From a checkpoint of a small transformer trained on Wikipedia: rotary positions, tied embeddings.
Each number is 128 + 32 x the weight over the matrix's rms, rounded and kept within 0 to 255. Layers, rows and columns count from 0. Numbers have three digits each.

# layer 5 attention value, 128x128, rms 0.118, rows 74-96, columns 0-127
103119123106132132172114137147121156098110127084151146162122174163160141134157094156056093104162164099155130159089141101155108129082155105190100168099127144173133123106161185119141204124089126145128082093085115136086089096134164168173121063063150147131125128115063151135160103076093163131097101168130112140160108091081066187062124145152138175141117086152180135136153143136106144101110
111115133154167157151113071093168084112067181122096132155145145061133156161172138114105132146128165153102160189151145083169189109155075172100131105161179130140152115081147156177139124126097138170097137104114096089076092128136145153112157095096165123089091135109216093070084158150109094138111103107132134145197131145104179132083120122118091166095198109083095137152100142191075098079148
112156175192054167077105105162136103167121148097087124120113122124151164131087190092128147072139144110158137090132112115153177190123122107119126140148123151116155106088104127107153143174147102135165136125154178162157061151164134118178172089111169155103131078138144143079123189146162151149101128083117087139147084197124091140110145135119115116128080127097156109124113124125054109063103
118149166119117144206141144144066180081136103093181098137150177105149180139079117116144057086082093123158116161130141100135105097147143131173105104194152124181180106080131079135135133104161147112097199118150163141091171168126090109106144107150040159112126117114077125146120083105165130131096162146079094128125159165118170138151145081067105123099120104164133140098118104187145176155152
103142135168131190142114200126121139088092153112143078066178200043124096206094165123093117118172159094130150135091132097159109115116169133151115117074123121133117097118111134128179193110170112102090089154157150093157167159161123123081143129096137058109139063174139120115123144099084097151136112097120126113124156090085135146183151130141153121196147184136124164088165126046099152164129
179084138169121151137176077095149148151149094098122120160138120091178138160112166170102152125109102089129089124103102170191177132074124192072098142140187097054079127147093136111093110162095152118075084130126140094126129037049167112109117112146141107147143082160138078111140170121139149112110143129162138159109095099162096164138136148131058184106092149187155128182148171130135108109172
166077222144164138107138155139071070110101130127077077140113146154103104104153087159185093049159123134109124138092131161148163202150177164117172150155129097090104128147091182197101106087129186109140105095152111148132143088077127180154136150127103158149121136163120176123108133156132117114115155122117099114171108092094121092103157123094095083162170156110140069110116077214088141130065
168101109173114155099099154130067176101090144162188102137121107114091135084128159154092123092165051141128104126078115102133119083195135138120121125141116190221095169099065157089172113164088162106236128120126112047107151136120110146161086149126107131174114130176066096193132144158140132166154127167133162144091178166134123108143143154073094188121150078145117098127118158161112138099066
187143221067141152150149134105099116122148053100108133174141142102140119160144132128164132149150111067164145113087135070079129097064128134128142117108148136124083100113131112172060125175149169097141114145069120099066101146147075121117117136154134109059138181091150133153115163127158137145173147098115135105080138066084150173155119150129215157116148125113094111175148194160132183072093
135172095124146166107137065151098143036074166127111185117148129126108137120157150142111091134097128147122132109085096182154160137117140125170091140117090094135090122153211096203074115097118076143161110134131090093128099123173112142148122126123157130143164144127153082126139202128132133162081139103144109104150084142152136148150134124123095171161090109192143116167118145148073118122092
131112127152166103131106148162107128160134109113136154107148153121064125114090109054129159113107101157066082174102174102113148102130159149138137122134147146101128192150141101073156083137115140125087079156124116138072093174140080199148129106158125202125072117107079094164127118117156171098119068075136131096101130097124131155180243084143094187131164100175149115131183118151140148122104
106085129118081093111107071157143143152208230102150138111158121097088147130140094130137108126126157067134158150131127126168085114103147103125156130128091141141149230103127182089154173145173183118097138160134112101149139087184048094105065128116060109138148136047091138048177139107206077093115126147199150160120143184123108129077107096148134120155157075200109139142120118135136160153090
082150178109141157126110198177195115167134137129159151107183129089103108117130152145099136083102170115160118116128116138109142111145174113123117082138182091142111154091078128152106189119138123221148132131087139111161129092072153138136137114141103091118096097171100147140157073094173146122111087151186182107137097146134146082074158081110137144117104101118132099168063150125123103094148
146061144117166106089127124112124107104213187106144147116175102103127152075158127087103111169165132135108150111066088172092173108124150123123187169163199128121086142094086111133128112100109127185099174126125116154110131128147115168155137113077178103144140079148146098084152135169107117187190078122142085138118090102084132132090113180182123166095120128164124128086168132067099137113125
105122091145100153109157093112096132096204153119153160174108124150177143176064137177129124155150112186177154127075180176127101085146083092089132120134157174174128109118152159204152120105145129179086090160131058110165144116080122189121120122076089158096174163153091129077105132092151120179120153114141076108085111102137085079157219089114115122129096122101139138128103092138117153102088
114116133114170098144124161151146131182067080137107133157118137140172112131115119083091166175141102115152150116123141156092144115128152149111148080142113131164104117138136132133096194126113074117161159145166138137141147131161098112068150106098109157137102145162112124165138135140150076142109169131097067137137121091165134077116161056181130127073178102095162123190177094111107112149081
076154171119129149153113109105059134132133123056110137128170174116150162085128200133171113133106208072117120108083127151149178116160115124075098098086127197177138146157130119157159105071129135125096168047091113130133189167114134137076122121174148091152085161078156155196139094091068149073153174125072049150103123147218086117100084160132135157120109144143136093113131086162196194121110
124120076091150121129159143147143174147115157128116137120139115155188098114156187153158101090083153116125139077118162129150090109186089133111159105114055105120143145147117077127145114112166180151139148194162119153125105100115158175105162070161135129132162076114130166112169096126128171119111115088074132079102171144054131134062080189146129094052119089142182178144162147111129129117159
100086169118065108136208119114111075128069068140098167079156088138150143111095150142114186130109108133131166156070078165124101134161159138150140151163138100148129121113120067152161118100115174163180140111111141134122144160144159082117132069125200121076131137154074126169148133112109128155125135164155137120127115169108150139080145163096161076145127142141102184061171128122156153105118
164128090093062093099134118152153170102106107158121102116167152059125169132135128122089110159102130154120124147101082161134154155186138153074137105114134092073112113146173171119191119084182141174164065167096102093104102159129156132119092180148129169116165111119141113163147152078152136161093104123153078159127173114127138119100109150124152131142130156054140085062104164134149146127120
170115172125181089119112120095102124097096153133111127110137136108124164143066103145140139150155159141138052126044129135133095158099075114109111107101059088064127093131136106114151097185138161119127177096156141183136127107040155126124116109134138153122157144137110120112124081135170068141121151177136101179111101156154134161154142130181156106174129190153120175181160147141137161099149
064161153139107195100132137166094159115075060102109093157161152130108075168144090105073148163128138128105108138133088079102120115137105076102090169058082118126071164168174111138127071152101099155105176154169127154135190133110177120147087168119072166107106150118151136088105154197112147128108125110144200180179150175099109121170178140095135125076093121183181108120140154114120119090079
145135186119144129160192179164157082157162127163136137157107045100084154107086161068115131078092136213044154165136170113089127097177094104097122173190168105115075136135131133125103141142149115106136068077127091137103142135118106130127078096142085175130144102067153125124103169146174100086123093091175089078190097121208198113146133092094113104131134138161128175114189116182034206126107
# layer 5 attention output (transposed), 128x128, rms 0.0947, rows 74-95, columns 0-127
157124097180088092175145155142052113142159123121095078127079153083086088063112158054148123067143125115164226127167212202151158101135153101135164143168191150174123084106121142090134079111118137124122168116115125175158146140133132159114087161136154132118096103134128089131112119101089093150121146116110132156081158138141147080130186132075129163108141064139129100137121115167169106168115
114185138161115148087100139106142157144126113069152102132111122150145094126135127154136138101120090179128166122152070130102207121134108122193147085040126147096182097118162179147135155120131091109123085139102200135113122138154174167122154168069154120152088100122078122106146097124178110161190150093118135132119085113160121160046145081135156191127132102175071104147091119122161073147091
118092104137077112178151128153131138100106121069175147160153114136135159144117095135121106181117143108119161113076193155071134178160075168118111066129157140117176112119190117105109068114152090106098166127138089113105144118084141140184137120079123131132055073139121127151092126142099158091164115113151194134163140151120169177132159097120134142141172094187158143111118105122139087154079
100110154093171103093152123122118105113124082153154109113125089156164159109093177123069181113130104170082119141063131163183154146113162151191143131148091125174143155060118077061140180198166130205131077120099099123135115109125136107136102139195171100106159132092177111103110170133160091137125145113139146057152115106078071114155127113194083139146101079168104176160148049097124193153124
162146095141132086124134168089139079139112119174091119144105081153116108166102103135101150172161146139111178083137096127083074098110121118064169138190117158118160092147131142146111117136139149162149142176145166148082128133135130114219160165134103123146083160119164186128121161132075102137062152122140119076121138033102178111080090129076136134155111081126143186123128138140143119150129
106147164190118125059085152147106137108099078091163086138079139113103183116150143131142187158121163133096147045172155127118105084197088061116094095164084164121134141125117136136152171123145174132127125134131089143137106136128033153162115099118129125146118106153102099151171065086086092079161120136130122166098169175164144163099100175190176146065173118156124129091187117146158133107132
090145105124110072176174084121177144089128111106167118069106136095157130166081156157114106129116095096082078140127142101170135070103176087128146097192161189092114146108142128129178086117123075148116133192165126126139151135164117139108128102161144103177121187145088113139166107131180132126106148107138090076155170200099115111150149063174103110103115131154144153108088116164143132158115
124147153131088155170109044087125150087118086115112143123180159133109131110139052096115129172098142169111141134146075083148140090159100197121156233141101054123105124109140112141159110100081152171116175114131133144133123168110164104146060138115157091100131151058135098124103142079126101123185117132142138115111183130152183099128162122201137098084170122110137162103100119186174154176113
122116108141101067107177150079130100157099117088111111131141112168080119154081093105087092170114151102128143154158092109152133136170087070180132116113150156140136092103151135122112134142083129164142161149153061174141117171075167122068096169133171175107105161204150116103168121160082129123102157092140117095123122153116237082177118162176114108075108180188063126106161131139124146116158
168160153156101094128126103083150070122131166110118132118126161110162088165098075122093141157062200140149141134135121123126160163131115100116187138150200139153091180169071123153118165145200115120154104130134138137168109164106134119130121090103166173151134102149091111197127023113111122118105106151137129078143107131059110096159167145100110137135119080139113085064145097154173100115142
140126170166188152106150012127158138150140106127123138079133108130101139077052131146129099128090121073147129137160146111136147166080089137127147155138126092130161123085164190103175177076134109150144136127088116125130139157080113141134070115103110146080114124195122140115128118152143089110116111123168171110135120176085129112115082173114166223111154098082176125179154100161139162160056
075067214106147172146166186119090143066157156144170081151141112212157146073165112101121194159169066150097046124175123118104159107071157147119098127127115110160120101110145139094066096087085076107153113158108127149139148175135152205140138113144086144137144135133116110189087171175089091153047122098130128124091113140100184126088161134133152115174176149120101136107117113152124078107171
107222112151152107128152140102138065106150132084154089128076106107143140089147148091165128135160151120100142123126183146156121113076124144154098098129081135112096112136144140127095128077149114082144132106147161197110171210152136164114120105118149144112169096166122138152101143084129105094153138147157113161100167097151139104151121168086116080100101073143115232146088146072181146134083
064117135131085106137138106115110093116103184129087176099118152133081108114092133118103189081083113159115151138160183070130098115136157092125113105104224128143108129079123134181140137185097118146193145126101126168084170145136168132151122085130127189113170198112080106138123089109099131202107106096124150187121090135131141144074142120176196165139172137115126193140090098137111106073111
142163160114114150087145080171137112134140140140113111049196139129062129074173110120142170131106111024096109151137122159115091147111189112131182126127199082091129122115148117118077156189188123082119123143152198137106129151146121144143142068179129155175156105117110091108139128135105118192089121115099123113151151152132112152109160156151084127124140066177078069115120117126094165109151
123103160119090137076153148100130123136168087139151110160176121113109121172125088104172099113092151081095134133150176140132113141095092187132153102116179104097121108104132080081138133117130153158134140142152130171147089109140149155106104097074119122188157153174129124121142108116174117122096148114111113146137114128149105143131129114137113107132095172143146137165178177081091156113082
124109119132120146104104176184147066150160097117059153114108071132120121134124097129072080096137106158107150133132170083158137111140142195130052160249140099134128149150167134063095115155126145174141113099138115097156168121126104063091125131196163123138129130106160088154177051094161147091103183102094125085182081137135156095145153074114176105173107113138115121136164091153176155137175
129120076123152149133087155177136115094163144151133134088105130127133152157164115091130176102096140129093140120156171118135066129105128078078083161105068175209150143145128116143128109119142138107101132076140087170090122122103166121164100094181185181157100094139151123134083138161073104168122169156148136128204111143105135156126112154106086136157081176057110098156138119065159087137152
213104129130178116126090098125156131151099127128069139143070105137142095123109108100111102081053124148151151080150088132156135149154181082121105096117115105139155123100125158127149130171144122145106164148169121126116152162140158142139106079163152130080123191060117112160118137107105171118113162219120172183180112117100122112181054128160118107110135086141160145132110060113099170149153
168149133159150176150107092121185137089121125124097174110102093099137089093118107168141144157165079156082143129109106165084161196169116046185077152138122094141138100170104155128122113148124124107113130183168147088121141070139136199135118095116130092097075149117117117101145157120149109156164142099167132138115068103136084168147143180098172106134098122117082174102114141075109144182147
120061159158098137059152129158080117184103151122154181161123138100128142160138139164078117136127138097089124111203070124115113100161131076150149154219146139082141108105164129089115101099120165166147088171154101104144133119108113076091125097115125141154112111121069160138145166135183109107105123134121126131122127149132129101140088166166167153090127147098161099144089135029181156172149
150168138119170148104119119125097102142110125121142146156121148104150156135090128175122141070152077126174157064066083072085143140106099119152161089166191168140096125134086200100106152058084186120160102073108197147144065154091139133151108138101185104160146128075118147095133121113112101142158102134147139105104094138187130126141121124153037121163132109157221148125182133155093116125124
# layer 5 attention query, 128x128, rms 0.134, rows 96-127, columns 0-127
173112128144103121174138138117119148132132133129110136141113112119148087101136129114091179138124132106133121125129104131125148162140145172089120106079109117110124146103137156101146124116133153157118101121115155123118117120125176130172102177138096119169127117147116121102125132136140134112117131110160098095110135111141116162135126122100119139166141098130131111101144127126173118116150
108201147142048079102131082127132165171096150163103104216109072099119184107073170045066054171134145183124123127146218154098120127153058067145122187143060091122147143123106102092215141082099156183133082134108149118159056190107136106125069225129071207207100121180212195071088000113133173148095054125082128141143148170088176152113188107171093116092108168117109086113230183133133135121164
134091099156151125118119124071084114132128114074122141086136163146122127173143158165191138146168123077140181177092108120126110165135182128114155107163129168158105130116140124133133101156115088089123153115143138153124152103169108160171172045115136107104152105130067071119164181130139121092133142136155131119105103123126112106162138140090182143111101068111104125137139096103174152117139
088185080110095080131135100093146125119138099164167116135130213176139149106098125114143085146096100154179106176113144077138145097104084106161154207157126115137168126108116069110149160119116147141098023095091096142094083128097186086140101168087074124160136153127157118124111100156120155151122142153182113166200125125113096063141174128175139089148139128109106112154156146137144137172087
138100089142136126101131145128155156124156186151111104140090119159110169117117131155110139124166119182116186098137111152147151135112056126060095141180136155163134120132126079152134143147119148121123121142146154126082151147121114123151116125127146054124137101088137103137139145123114127114133175141139162136159067154139120109076108067073083137142119167127128126108129191153108080097136
111139147097098135171121147136124117201133154110194107133116174125173095140138140120123206100144110113124099183121152067108093059058123105130166144154097149171140133115152119083141073062134142147129058066100146123200090103186146128115078083135087214229135131150118115070122088145146113151122136113141087086254113123133144113165144134124158085102152103072127118110166140097162122111129
101158099128073144097116127106162145073091127155078207142152114115124140112080161083122043170131093226120152170100184064116126086190118132214083174164086163140172131091107123096145129142062134175134102135144145081109105104075140081165103228110126131146105154158195170133062034149120142105148093071166089116125138110147126154087215075199125190075091136155112126165160166095101184145159
190141203123106102147136125094175095067131118117118131148114158157131131077124071129146119152152090149158139180129184169118135192128146122068100102130117086105135180122125121131150113139116121118075137137118128129131178156099108119120121130137153124103144125068172127052090150079142142147157085176162131139098151105131116122165148134154109061130133105091088180144156122147121097077166
148144100165181121082054092104108138105149188074125120108106130146117088112139158143151109188157106107134111151089185161140120168099212103136114099123157109116121147127146130145102093160088079132136156136160122146106098131129176113119139132165128090127110048130093117139153111144156084200174151137164136124129112062107087078143161182096098133123118108178096077129146159114108129150129
075137157142163177136109122160113067156152137129145143166163135159120120120132115116122173090080135122173105078084154203120107120096110099089151113096159125143114116162158137053128134132105117136150052118106074128127088147212155105078152102162127164099176131125128157143114141120177193100141138110141127104130131144156131144141134148139170141144146168070091122119116107154060116100083
094119128140167147146124131097137135111105120147104129157121108125094119167125150117120085100064105164116176161079139104061113138192160119128152108140154147168161150112120137101113078115110129145157143109122139061086163147114102144133073164120140130149118111094202127177157142128102100168147173120114094152177147097153155095195120089130124131057148133143132141100167084124113165119096
113091166147137133151126113112128118185116112187151178114181158214162145129072092121106119190126142126101102142100103129108151138182093112140139083091099090080113136118124129195181099134106117117154126141119146115112126124070157135035115118122138189162098116112146161135100101142137174156110144112121128119137169082133095092122154134113130129175120127128115060145088128116139150123136
171141140090083085130100170130130119122118154127074182125179112145149077134075103099137120131150129141111125102143160082101130060138087141120159108111105140155137165134137128094182135110153173204094165140130151141181113133132138100125065074081151114149091176115138117093096069134101155163117124126155133112191159098089159154152136132176084084136131141193120148149092150152129088105151
185145107150113124134117081154143163102163096130119117121166175115182112159135109113126087188088094116113092079126087138161142157135130146106102146090097099164129106161122160141084102116096150151126158129127074114113156127110116124125090159174140148118114131149118104157169124160124097181124086116172121087156113116086172136158097091153113102112133124158153090145111164133142097137149
100116071143094131112130129158107103118132086125185153127151101144113131102171123157183083143124119130123092088104131152171098098117150093139135070137129101088115113112125114128131155152166116115095163150078136069149179129137106114148116139137125104084107128093126183141174174089136126100184105177163139153097171092098108124145127114083171146186133114152130187157069156140153134120104
112180157146168128112106085078103148160028141128180124089104148095135148156122096180147146110117172103167150108123116083139156188131105115087184066069133133074133156136142172142162120111144155103119164125117117144173145133096124058154068162086096095135173140161088132130129113111116106081119143116112075135124126143139166104156150156142113185127092179117145081143140165171169112140097
136112101154117122136129159162104163115181115122160115100202156126138110139144153094143129137180143135116159117129078095129102157114131086095174095131134125125100144128126145086122116119103147114104106122127141173149117129110110111103112168156136135141165108140158153124190111155134136119132160180129104132156146158167111106110108119113069070157084131109119150061104135160125093099083
117160183152134111064147149131145118096082116108125121137120147151147183143121186147120104146137166099131205105088150153111144133163111125115163132116118135105158096175115083126088165106185108102110106162112189125110133139150126132106155118134123135135088092136105120113124094122123161125097083160145131099178177129091084095138123128112115126098163061132117118122121143115096154126159
098130165067122108148132123140085139177133094115192143142062122080144147074173167101157163152134119120122103180160128159116111086105150120124096125127125079144150135166142091194094142112143110152117132107108134128167103128126123095138117132085098154141134092169152125105119052089105141102153154146139122118218136121097085136113111101098160102141141124155127155079109165157125176117141
120169098130100092164171131123150105158134124138113113137096103098122174151079158134172092116091093118115163125121207101107122142124154073162094146124123091147119127115144129110155128155113137133118115128146124114133114154126162089075098148095199145143118106143110149056099125076121161147113152093126085109176116171131181114166105099192103142098114131131136198126142200110144119113135
128177129122117132123168117137146167116091176084146145128077108097093059117120127136101153130122103123112132161123179107103088141135133063124151116169108127160104102109094150124134089130092132066140151138168080129116116112106121072152151164161061139168097154141111157146136112149111095142053111140161130144112143154149197149132139114119138079112078160142133164149177158107176147120150
093174106157116154129124144113148090110097175099114180124141183103163122096105191124105109143132087091146120165119119156134176114128132145121130114149086097188102114138120133143071061095179138084116079116143140122095109135141118158129092161081168105124142140156090172093083183176131121168137082149133083108169090128136138154135154099096169146105092122134094124175132135131111161160187
090152104102138125130163149147121134139104122124152178133126099101134111172095089214063100148166125121123119107183105096077167111175138065154099163106161120093108103217112117121141130123135102138137116165157117096172138124106145115083103110139124102130135152101097095115111107080140165127153141148073143157136124124133100116096164126156114111088114180150094168149151198142109138158121
113087103180102110125118187118085161101129141147129136112180123137119185168151073124067162084111133122126081101133143105117130131170121140148130170195141114141108142120171099142111155173174123129105078168109074160149177128070131161115085130080125122163161148192095125152127100125144099123089147096149116110155086131074096118114100158156137178092135152193144144101138106138123103078100
145097098133139097104132078147141148173183127171111170163139141117106120149121076116120156124121119148141168170057146168123105163117132156160113143141065130170138121130156098137115152128176095102053156166172061127132181133116133079089137136152161126061143075109158093150130121087137179136139091115125103167094117125119124145155067175129113110148130084128147145181126113097073107143133
128108124140173119108115114087132149172096123144113126169114138104069116102099076125081139121186119123125111174140141094133132165102107133140087169171090151125163174123127099078105125165152157162174162125112116140167101131136118123199113088169129166193109188104157132160099136155122058148126117131095106096125194086070175131095091140179185125082134139079058112113191113180142115137111
106149109112143150105155134142176103134114141139137152070084110120105085143149098165113112116084122159088122171098093104109147153110146143072105112148164145121079167112159167127139097122136151147174140139087154131140153107149142125146153099107144141165083139067102139149173119128169126096094102142161109114169101100164111073136171120129112114129113067157121172158130135102098110194183
138112118115178114172104107162122108090130057126146127029133180193136118066166091084123156104121147161132174116128091133099137186183169120129175146115170142115124152184076152143171101134109077156089141125146146116104161166108068117093176108091212089064161134076108080138122141156075160135086154071152119172124112166103156136103107162090175133128131110131121132086105121167185137139135
094156101114131188110077097051134131092128121173102139155063115107177145148084150152128115160135081115124138119107133094173087163156112085139126131168126154161101177139125122137126163170138156137103043148123169141166082124095147104134108147131128117111096112101142126107160107077135148107101120133139092109144098118179118140127091136151170100139104157138132138115182148135125179116160
155149188125136148118139109120121139119127122100076156162180109107063149146156169050164127160166129144134079093070084115132117150125158093118158214169138129126117140150082177168137134115082142117173137164123139065143183109176089173128165144113116112098146136195113155104141068146104101137183076127116108152114097099128121119145116154131123110105112122064141131142123110071119125140095
116122153112126058135174146111114094137135116117107097212163118136156181113181100147085097137111093131116165132108125135088174122155141116109130141147085149144124114142146145138113121144140084123132152111162054150109132126152096126160137124111179115095090119077188135153165156136124136102113115172118102115128132117137135111142177138083097162151121114148072114119131063128126146195129
104116129151085181128110163195152148165155169173172122113127155125108140118125164094120121133127133089116153178164157093122130154120134046124103110095045125093151173158141141058054122139153108150160133101093111124181147157129075140127096138148157138146143142113140086158101072116189168135124143114117110145102165183123155124098118138090124078094147146096198081136190143052094099114143
# layer 5 attention key, 128x128, rms 0.139, rows 96-127, columns 0-127
137118114150115177168095130107148134099106168102097128122116128152132135156122117082124158159146087139131115128130136116163127112083140152095122079119116155154128089138110150123098093129079150124158123141108124171141126097136105106135120149152107118163122120124138112122109096116143077164150169134120159135134068118161157173135137123172123150107140153105143137159092148109119115145131
092170130085141154084189140173108140106100127115110093157186113115150096102161127123104111136231155070129145185084126096150103129157132091134160145026166124164095112170080152099112123040048138073112136111092163082165103080152156085128150123175093128129146102094132129103174131148211195173175118125070094120039175133168101181138178161130175144109063121076142107135135204123124166171095
098080112086106230123141054174155150105091149135113086186135095099148072155135145087159162159222136110177227229048163161129150174046114173162108173067122068147153087204003180069095117005019111147105196083080152076143082038152118077127148163170089179139083127089172230067187062147204075177135104094185117060074166186103090199063174135162184148169036154069122128149151209110101183205104
119161106134104145203092118182114139079135103123127143146153142125103133160126095133123174096108103133132122143096164126125145148105129147107136115123064182151125094163123159084191094076110105151149151104073139121102118096188092093156160116172116176106127079155140101182161144146151143091150133111122159212096067154141168109138131121166162128095154055137171097129061103148096092122099
134121165156144096091101112137112161109121101127155142116121137126128145101109171132141093127127122122164139126133146105103129098130142131151161145137143104093163136141115109144127170147112131130134115127165150145086134133096155144121127166124109105087116130112143167134109180139080070138140096117129118127108125102085107092121124149100127180130109132174092131132165070163136170135160
119050147132063155109128153090103162097123145140148237154132099127106181083117040165134143135094127171129158084157082101113140090148136205114096110182164180128161202123136101167105155245146151160165173206153071093039187183020073158144108122000221057079095119129136085184125109093034154078129069122143105255090179098056119145079120135100100167076169167224157222104119067163121089120110
081117130181128163156102091155134154100124121176152050139202128093113147124137146125105150144119141145137121108072161218104175132100129130083072149126059109131146074160096151118110151083095107184089148180143128101154094142139113121122086221129083154167155173163150182103143095167145025142089142065145083017124120175100195127115126134136155158162086123088089100111178159139115177090149
137144129131150147118139125147073137135107140118144156139117093138069123134082190145146134191156090146132115147172155143090134089098117128110080157181148093153142086114153169129103135138094136149175147109135125166090124122108082117122133145098130078152143095135112086148137143124116157119093141102090122120136112126119167152143115096063099118154145085181122115184130146147077174139119
073086115177096156141123147125146157119168138135131151179143172100109199115154160152160088131127085113047150141110169186113183132149188116114086113072135084131145139175138082098123109141121117149119143113155118092132142147090166139131118098126107084087130101161099131102136137139091099141141107137186129106145156137139117116133084112153202084142161096116151130186121131110050117154096
136094148081158171175134165105139122120126147089123125143195131139100123107183099171131154142145138142126116117132131114100097109119161143173065065134162148090113129093178101182135147155126131126134153185110089092122134131149166111154113097130180130146084095115133094104156072133150157125167137139129151126127099127118101140093142167125082097150114115125164120131119097119107107046138
112137093145135057109062162129131134111111147089133145126187184057133125183142140085100138160142130118137155119078168134085158120132113119079082142104082127088180115102106121115156166136131125116135155116107111159151123099100142092150152131150103172150150093134116139120090108157179204135127129125148136086104162118095165159176146159094131125099114139110124136119120149113165154137105
087112127151108127142130131164086135128125151088129170161154121151121136111145116153088144151090111127149150134094179187131099113089141129094089091113146152126142106137117078115089118142106100147095107137132100149097073095108129108148107119115138206103129140137159146092140146098117127157103097115125141158147112099152134147102170147124084192135161166175107151164152067129142169147136
095132137144135143124145130153131087116027147101052128133127130130109103115127093155125149144077152158148124198130121132146127121159094093151166119158130152118129066135120133108102164074069124129099121081089125160160183092118162052072112136118091152115133144164160120137109131157149157164139116029111135109144086127138143154144178101130148175158098106154156149159147108137121156156170
163147120175142088132111080100120134098147155121096159132104125140144168102128154104142199147163134135100132150144139120126107128135145158149107129126133145177159077145146106109123169140112075114098122118170131124137107106134143160133127130115092153122165126172108140115064186164119099158146102075135157133128089080107109100128102173148158105124126105144123130116164095170133106073101
135080140127110121156148147176083117134152129076162149154143124159063115137126112119197063108134135152159116125133138169134195091134126108129140117166142119136141162161147133145101109153106123108108176145112089075131132110122100154093164142127185102076140146152095084115134100154151126156100128129120126127110098120105109086143121149135172160092137095144140135125120137173110140091055
126093084126134086149088189121130094160139198140128139155087144198103118170106098113129128102120081131094180108106098103188134104106094174120152123133137131144146164083108125137179061156083139147142118172137132124081151129092084090115155113126154098137169163097170127168134161153070085121121145086168139116177126130103114194155118111120085124125127112128176173082149122135138097130115
122136136188122157172119141112154137154133109094130153136103091121117139173126109148145165125111145155136138116145072118092130128103135113116109118120101173150139177075130120122092144149134101148120107146184097104138155176075133140158120134032158080112140112149111085146111118117112065136145092132103099143128130137097169133171132177136098140118136094134147163077122089152117135149133
103120134134120102170117122122150102093163141124141113125111104158119083102136120100120087166159120083118114168124162136125148121173087125126103111176143097181120191103129106116089144147213083140131114140119119166097125141160097086130087129161117137105147132134150124101145114117118136116162110179137106170117138147139138123130094107107154135089109051121147165138126154067167146151119
070149160112132175120140133123140121143150107104122078092087133174094105169121161095124113055121151110141129196139151162127143101095131157121142129147147145107117105126134139092092132087147119126121046120137124142151066141130130161099180119161090175130115116090123151140153180068138156101145116210103199102156111141137142113131144114144192127122148089091151171114125114138137125082118
175100071178144140157121105111124109066083133102123140133120150132134157152129157109097150125138124150175138144106114139086109108105129111084166130164087133124068121142180134135140115139062099100168134112080130192134131124097194119117161160156104127163140112154140093133090119141181142149182132142136109100168139150153101149109121123139150111125151101141138150130086126098132110150097
185092127104151138107140110136153154141132108111083122168133169136155137143129138168151176115134091096142173096135119124147143099113124136101140105113097118147135100124099121140118115127129168127096164142099173192112142135093084109144124160102091102137146094119157093123100134129120134153204084169101127138093128121124130156190116117111171086137176135111113087105124157115100076131125
181115103158121148111105104185132112118146083122094128092149123122123113092161161122141148097171125113139109133129150218166099091132130160128107119117117114154102153145096160085129127098143103112092139115160149149125139096136101099163134143146147150163085099141117137137155122115119135150162134139196181134141158114134089126132143130089171101157020108137162080167123093089147143126110
077175112078100133143128149091157061130180128107085080157116127175123153122107122164162083139181073138142143146093114134139122098040107106139149100175136201124125106129098119140153097140115128096110059086109139123127143102154164151140136111150086122127134145099146144099110139116144169188135142136118141088111158156124145161165160089126143126132100150144139072150100138173146178174121
132121125113085122112141149129172139090092098110102062133139105198159140125181047093071124070090112179100186165131103107146081102179129141113134146090171161127064113124136118125143149105094125113095158126108147142138148111142186129192131140139155136139100132130148149129128160138124109072086139078114133147097187160115163107117101148174124166092124134178126122141098151180148126126124
108138119092148168090133125128095140090107220134170106126146159109140170113079123125131080156141099143191082122089118100118105124108107167132072141131160141125094112121081139139138189139107082162145185100154081106142109146130119178112170187130123131147124093144114121106108125142134116144107126135105097124163095105157143059159103147140158141135131133188150120176126143087164086154098
117161133092106137125116169118110133133102170125095110162116169165165115152112176144105185167109124110096140066163088099153143139138123165105084130084091120167203103143107178097149105098141153137113157117125148177142085107145130165126123071190108112122088152114094105095122077091119106107068138163152130103155104122120128166132105131121122144153117116089092121104113188155133126195226
172134082182155103130149157127117116116150108108107114169150190146177168117117136154112088117123139136137115152139157094132123173157114126122106083078127140160119115132094116129129090098095141135090155123123092107125098113142148056116172151146146093126150158099139094164142162114102193164109140144156130114088171113124152144156142095065121127165130131103112138148106124093118117135105
117105104128139148117141152066087138135118121146102160113148159098093148109097056140088115172182126084125165113142130123113099166144151101104108146191111123105112106117139158208133101145191112135103110180148146164086114106099110144151069158131129120126105161113132151205089161137103100136110129143156051127147149112132192137150152117080125102109097117181145176117133051203205116103069
176146075136128194147136114128138101102119069081062125141131173119148071154102103082093102123080147140117120151099155113153155141101098160116121129191098100116154099131106149102152120179152129133114088103143112099073132172129114153157146164154190146159128150129111119120164119118137136161125145139133124117141167126129125127150080143143121110136158123113113111135145158113087122146118
131064112126085105127143100088150159156096095153188124169174085114111147136125149096157168160155132144136174153143186087153134123119143110144082182161118112098141099069112081079123202088153161100116101156138059108162165113137090125154146110127150121126154143131099106117129143153155116114145134185163125118132159054128118096123083123109147130127084139132088127125131104121143144121154
143158137119133134122187172162126138107101138198139121148175128154092128057101167098090094163135142119116114127085111145096127139159155136112102100126148120146151176157085183109130123209135112143184123118125125173142074091132117140131103135093147132136138120096137128134088135165154122110135096091114103152108160116105121156116139125084164121113106077096099115111158114156120148140122
117148132141124108153096145138127167154089133083165122102083092139179111132106083167142195091109064116130113118149078144121162165093090153148095131154128124123135148184109137181168152122139116091110156114153101171113093094147128121131087081071158095194143102112129105108079083095129086154191106167100133070179166122129160118118125117118131170122167163116170124137142166136144079142103